{"n_head": 2, "n_kv_head": 1, "positions": "rope"}
Each number is 128 + 32 x the weight over its row's rms, rounded and kept within 0 to 255. Layers, rows and columns count from 0. Numbers have three digits each. The size before them is the row's rms in percent of the matrix's.

# v: layer 9 attention value, 128x256, rms 0.089, rows 116-127, columns 0-127
# o: layer 9 attention output (transposed), 256x256, rms 0.15, rows 116-127,244-255, columns 0-127
# up: layer 9 MLP up, 1024x256, rms 0.174, rows 0-6, columns 0-127
# down: layer 9 MLP down (transposed), 1024x256, rms 0.18, rows 0-5, columns 0-127
v116 107:131088103143152117126086091116180064130092151136157113132154105159095150049140123142121135158118149105111158168103104179070165157140076126172123116164097158100197141160093099169124167126153160146133164148149099124138149160096089133049094132103111079129121049159105125119138143142104114136121086156127198149132158115116161108080098144246084132112135139114127123125095166119106081123159
o116 098:123117071146141159140106158105152088133127156105162116077147119152117104136140131133122165168161129086149140197127096139136131138089118119147139138142140151143173081116103185146145146096105154176099154098124107114125136095092089119089148059121126043088120098105070116132162169124072126156132157151130126095163126145115140115091096173113108195131052176152135072124066204180090127095103
o244 102:128139113135110073138173169161140111125141175154139190111121132140107155163084166061102054099118177175132160148164174119116134128105109141088135171054096092059137165125145055084151168160167103136145108146183085153143141194113193174136102175136155123146176125143108159129124113133144122114109209104137033102092162137148071123115159097161059058125144094079140169105120101129117083105112
v117 094:137097125118158099177110152158154154147104117103145105107121191153129106121041114095106064075155137150093126189165102144131086111105116126166118141146140117118153044208135117110221150106208134155076051119135075117115139082127105168134095105104111083124107052132122116151141107161119135121121133157150125115104155079190157066127101120141116128142169179083103111142168126134152120168111
o117 098:130049092108073156135120102103144147150102111173095108103139119114156135132106126122124131141151100057155104156191111117097098144097104127091137105118152126132072084094123101146113139158174081167106081075113094079108142156108078114064177110177122107155115131105066129157118159119080133084161098146065108155124151099135074128181183160119144150108132133109154065163116104064154121153113
o245 102:104184061114151130082134150173137075105171099127131131178142130130100103183155177131161121122152069150122091050183096159095149093116134143158137172187145144123132193122128148182062105104096172126158122090127131111162145136139118173116099125055166111113096089073125099129130161205147128222099114138104123162159126194111117162084103136154134156134118196198142149142176106132101081086134
v118 101:152168114100121097155122102160113148114138187132135098134198178134149121102094120184092143111108119133117140138168154098119104100127159115139148148132168099125149160148204122155148136196086159135065116075088184147137108126120172134163101087138184113125143125117176175097156120163094144128102105129160104102055144163147132093155100121068108202143147183133101106184160166103183068132142
o118 092:066103143133176109108150095162124142103138117155127095158050176142119100169165187161127086144072125115106130054037150110123095103115131129112135121124161155150114102112117109067168114130107111166085117108097132132152093109108118111169165084151188098146123203128164169087086124149119183075110065137095058084127127180136108063185153143117083107127119135112151109127196084161190150180182
o246 110:090112093088152109142132136045195129172144172134098108135181103046111112124095104072153166135124090159154121123149158105139169135156143164166068141157126097075088152122125117090104106167109111098123095148146107091117118142123170135091165210114152121140122139105143172138145112128130107140110118146134139153169094085171110178142139165180186147091131133150098101123111137092079174103046
v119 101:151105173112091111101165184118170131104108173094121098136160100066176176118140117097145138106112167120121076113134129135096089084091097201158123164103125128091124133148112091168080147054186120105104089147178108125126099079147115113164146122076075110120070158141148114105122126162147073135082152158187153130175162115169147169159118115119132156159098112175159145132102087120134127187154
o119 099:200112152161098156146139086094160130108141093092163127124151099037087110154121174143119099093159134137171103127147117151160123155148157133156090178149104134161095166108101069196076117067166149139120100093140123129124161101125049112130182137111082133124074166094095142143124131142151151104154068132134125159116074133138103111135163059081146166147065076122148174079094072111189151123103
o247 103:117085127056182131124112154122091147106128126116101122165068108148127178107155119125150111178156159162130122115108115131111143099150133124155166118135118165091163121104047080141122181165190106114094191159131133078142082192096168145128111079135137158150165076148138175098164148088155133165130086083169108167069193184097132126164111175145065118050156198128145141125112137128128121205094
v120 089:147104159113085173127164123138151163203135143113132152148114145133114133150065119097115165151090122158101066194099121114095179159160113101141116196182164109157072090145110100139038081106089131116154104123142094142161141147123152069125149174080132163172151133188141109141121131116136129110113177134143120193136123116118112135197074106094172064106097168109148102155131117114127119153101
o120 090:098130138110119163158093113138110132183115136075147109093106078147155131111116137095103117076057147139133108128132165099128181221116090102104107128167122116108070118108126114133102158081124180115132157120120088132174147042103131134101157134105106155175142116182100098132170109144087081103124132163136136151136078054136155169156119135150110133103126187144141198138101113208150091154122
o248 105:108101124162155110117118061116115090099149147145202158098110111108089111145156170110238118117138111089209156162105177121132075089066170135164157118103116152083133107059123146189142059136162149138137107146125192153141152132113149062156150118186039160118096093148168128181104176103164119149098144119137089120171120130108134139093097135089113164143141103156096101065093147072044158135173
v121 102:108154125135106115104188192185128093188109145144155105193166086152125123105118131118150164066082044067098098137199134088150097171177095169136083119110144071085088143162158081125102110142136117161134113165112118154105111114182114149128078121074161131149142101123108107135114120105130194140092151120144142107124120131123165095119146127144120110219147183151149148145127157220132104144168
o121 095:097145085142077105127157156140105149149159136110078132154145151111102068219140183127148160137125081099098095125130133071101077126168179126127100152103187113090105086110093115110090106151125128170107133139108127116093131116176186083111155089127100119120163121167193163145104159177141163079116150057113113169166101111178172162146132179155128134108134162120147045170077137125192102173167
o249 103:161103181103168170157096132143112090114075161138131122107107080122170127116094137140142063137117142149168148174169149154087125114126136140135087157123078105104125151107091132105142135125145110073082142132176091174130088121175138120146227177182151161122110133124093164157129200100138144132095139131141052090106069139119086093196138166147093151060152085149085169108185150135076094139078
v122 102:177117127150171111115159108107127112121098163141171147135142130160139119118133185163174123101155122187102102124075117116137215181135121112147139049120124119113121133168129199057096116107056087133118131115069134142130142103143110092145103132120145136106047154129109152096136111092163085127120031091151129125134140133095153106146070168117103200107141113147189125096074120064099129138076
o122 105:167103145105141089095121153106062128083125223155126150140138135147179073127186169191172144133159170112136141153092172110118136190117138072130105113190109115125134187153140136110085142115128091137126144160085156179142141095111111111126122145123136081121072129198164116140087100139173151144129115132123177068120106137087103080152090166176087158110177140174123125095111120213141133071086
o250 099:127121145150050136147102124085137115125137165130131107155144126154082159136180088184076139077094137112127126097179088157124137082094113091136110129109109113115127147152136081166122146128140156115134132102237144100177140095115130169094147058147083100171195124139117097093126137132168145139098124132243166114147150106191179147101133072132149115084078144098133124127164141098110103138134
v123 101:115126138066176096179088134101150093109153086132126159165115171149127129170174125100152079127152097149120116145153159148133080140123112166189152128193135101133082100100173098045120126125166107110058131054179129118108127147139113093198114170082167127066171130113123121166178080156112163165094139081075080041113163143084109128143114090072203116155118114159117094077137132102152148090169
o123 100:143135104074149151171123155096163161148097107159100095128114167113134118178097169172134128101119088096129106160200151114150133105130123152138126113162082137105161158068068156131113102112126107128113155051131045076140137139141098103212164149060112081116100135069160143167158088112027141103086141109123083166149177109094126188122137175150155151183118126088188166107119151105110174100132
o251 098:112111168090152093143149114152124127098116161074080112092170136156174177135125114086134081160102108162120110124121106111124171147133123096113080136094156117207048133122166109130159151174088148115166131098089154104074131128068141126092108148174195116132136142130126138147145155104148114145159085173117212096168094109171138113146162110042140111119169150133130083145173106160108060176151
v124 091:122189135079081115149138135091148157139124070117161133167094123086090090132077132162207102078094130128162124069158076083124153072183116119148125144138116138109173175146145098074135212110149162099091095107152126110116153113171168140144148085120162193139107153090162154169131097115183118158069104139178097124106109126159139100094177106171120162178140133097125161108152124131095159112146
o124 093:120109128052139131160184131079104176071131145148109152063059115102092138138144168107200168109119085156147138107159134099118139036179108083084121145125103140127140169112153142044136103100078136146081121121144172126118146113201163183124082083108151144156144120106144177150136166155179113177091105188151087139131135160116120130092150049073086162124186133129101175133185062111090111120152
o252 102:134118126157085080102074069153118131139151170131143171173128119158114129170103092099060114147074146141088142138138131148114098143143115199112106094123137115132133088104192115127106099136174056171192107099107097131107120157147143129136140109139130147121160152141123064125164151159107171112145095091092169146098172160141182116157141126181089082082134114110131083089109113078147112096118
v125 107:158140152151091090076165091110094081163135110107124126092127211111121098095127094120143101140120111173083124149197101077118179174146141155146077140144088104128121130136160114115148117171081112112115079128105160145144103153102133101104136159157092124146104145163107128112088197167089169174109119169143144105088141125071155156185118161128135130150119108169120151099185178116094124145170
o125 097:103100119172125073158133136097198113147105101107155128088155153136100081112131156117115124116166114119104158103178092081075104161153147152110109119130160184113109082166112155141106080113155156165093222125124123108115115120204120093084136135158112184166124092147120166110157122155134122151083121092142151100141159127100128128156097164133169118063100109094112091052101060114111124107139
o253 106:146135148135137117129194109106110123065154096103136124145073136146153091134135115119169095160104082159160191063133108159211155121134170083128099191132142063114109139059169049131133120097136110142163080100158110081142168115052123136171087116132150153114149157098071149067148139098176136105177123116106102113090141137155142110111085113068131178179099131127089127130111086119122124159147
v126 106:096082183122129100125148053114125129107104182137170168052112121086121086128088109133150090122158111138113092119132145134134128111161123133153151107168093066136100094172073072098173138162098094110099142084138146100099157144110109147101152135116138078113083148129082118063057180108120118112144126112112131170114183149141107150112171154154089118155098081092198143136093161122159117131145
o126 101:085108086132088126104155101162146108114121183167201161159073065104129112076111083140138111157099074126089095129119128143107116144151058147111174174161100140123129117147187094075129124153136105121135110114137103075132154092145130148125139170080174067103114159130117137155109168105110134112146114157101101145092131147112137066128162120161106125126086110092151099168092178070132109077119
o254 107:122163088151115166137103126090061168115160126076097090137142143165144152144172100135115097108116166070155184111090118171130163119086087103078052124139126147205125108072157141179136102165111157147068115120135178141109183071121126117177103157140129173142145140127155172060137131101191135150107091098147190103084065099110164098136131150088135148122147150116062180080141141153165106161148
v127 110:126090123071139126149139196182102105120129131129238130094069113141147154180133163114092142085175149150084106142209084135131138158139134110072138123127080099116098146089143125127147133153132115079128094117149089114090131151144086096095082113119150149056078141112164160138124074101160180142111174102108188091136175180076162106201124123113129142149105146142120083075195069117159193118144
o127 101:138132121183130084181118137151061129113066151110167087133070154154131158122120174141133142096149161104085141116175075149090095096146142148089113104053136161089140162135080130124122150119194071083120144154111103064156167101120138145121116155228153141081118127120142177179140133108161164126126141093116147119118172122086078127134124128131099171136091152085148046086146110207151096140105
o255 098:068124102099099133064130115087107147141140115112130165158140137096142100171186158138122146110123128139077126163103187110105167161142084105150086117133156123173107112134095143151189139144049114110108137120117105152094160147160103046145110148127084091139108108126086203114121130141095122109101136140125126112057152137102096168131148037038187110132161107153047170144107140122097132171115
up0 102:103149100071155129119164134113080191153127094159191085141163146132086076071118138075127146112096149186113144128120120095204128108105138107155140104127179165099108157094111173132089132180102139155107080125137204080127074102162084134166114059129113152160214215100145114142081160143077103112109164117148088135107164123134085152127150130114159165148163204128084161078132154076188160117185
down0 100:057139066099144202130133135155080149104157134099150155120104150147112144145130064098108096170138079135139098094121084153138105105110147124167135158071089096096146112097060118200082100133200089119155131108131098187136106154065147077078106175130106113108117097109152138121150159167137173109146110186154176104129132065110141131211120151162098107088113063056132115070148214140118123112139
up1 100:101153112129128175187180132114217179163110081153191095131130185055147137160116122091136056145179110138123087141129106198149177137147143089119075084110101109093165112124138155085171100121130147168152141095114094091127136114129161107161106137124176132146139168080175112115178110134132172138073161124095144095120125136181205137061095087110100143136066135132165089097117121147148105113136
down1 100:144117178133112157140138135126129144135145181149230092078115207114150116161079117096123134114129094099188145142134114206112126086156164138159123101100092173105167100121100163075163168148181180071168076132117115121102046103156156186089140116092148083091195089082120146154137138118138179086130045108081179106175148120098145080156105091121123107155114120182108126112144133106181156164114
up2 097:180162139152060104104089159135116132185053156136097109141187157083048131112086137110151104069113163173119115111129149081147168139131123093088139166090147095185084108137168073116184170121105158166116135101121147068088134122144112105138186087099116127148162129162138171121135153136156118183071140155152108144097100087115123160177143126138112121063171170056126104127161148144071056141091
down2 101:132062086143072119065165184119098157149170109127113140072086093157072118140107133112190140137120120105115112129136115180088108077090127136133111165137134151118173143149153089133149134128157082118205165115144158173167099135089048170171131121144097173149151117116099149089121097135111154155182161102123130125129128101130157045142132156113100114182163080158122163070079091136161179076108
up3 102:158136114127122086134140064097175120129113136123076116141165119126134145050161160138119118134139150100122133152080139143118150180120145133135146149152138141178086090085081124104114129150186148107101056105091136113186195112067085158167166147134185047151113129075140159091138149143162109153148104144119116065142141084094153136126206163097130158133093099155145108110120141110131076120104
down3 098:124080118154182072107089107149130082123150160161169136166106138139163146107135128123155156148151145126110156092180187122157137155106067084179130120127120096100188073129119187181132116126153136116123129148158070075087160127117136056064125142146146081149085128080144124121123156145159127074144157128113118122165137122133094176092124103083170113096099169113137137078120115236143149120154
up4 097:111137132125152135110153096112150117148140118148131119155087142077143157150121153139126084111091138174037114095134160123127086106113189165137185081108123112144100114155147131125177154157177156087152149135131120046144085124102160135169115204120078191059116106128181117159098109133139167093112113123155108138151113088064094112140096037192164118122115142159109081149080107139176096167115
down4 095:166137106104183126116154125126149074105123142187145120117106168103115106153146101060106072123157143129166099159083120166112144178133099077149157154103120174159128110100137129154128130127077176142166126130186130203135097106187137067147045077058125138112187137104109136125163153059173070103144107118137158177133124095119177132110089149147117112140077073131078135097135088107124094195131
up5 101:153154107196154091094145139144128114167058162113154069084151087111135129123147137078135104116120146130126130061129103127107135124162165109192124143120153076149129111145105120179116074126173124141197158128098096136125066105143165141171198137085208121144133137103127152200169145191157154103134127129218119092132145173139087123101110159176121168120144063159133114113083063086118096060116
down5 098:094087116118150129179129166113124080166091146116104131090098147151119153148129100085128109130130072167138140119122109149145124133143211143098127136074108153105145172081110142121132159142115078068060096155164129159126131122148095163132135156158085125171109078100166103098144118134111090137136154161109128189116119115135148160167154137154206184130103173119148093162128151139118122080121
up6 101:148117109131180120138148191108096157157140088149122143164107137087123159131154091126095071106144105110205162101121095107169159149114130117126168114077144107100141126117094209172158168144140136203061112018060111146095132127105157090099109123160102121132125135108126122099099142103126142135113126084148101063065108080097179128095113084154140093114129205141077121129189142118109134151092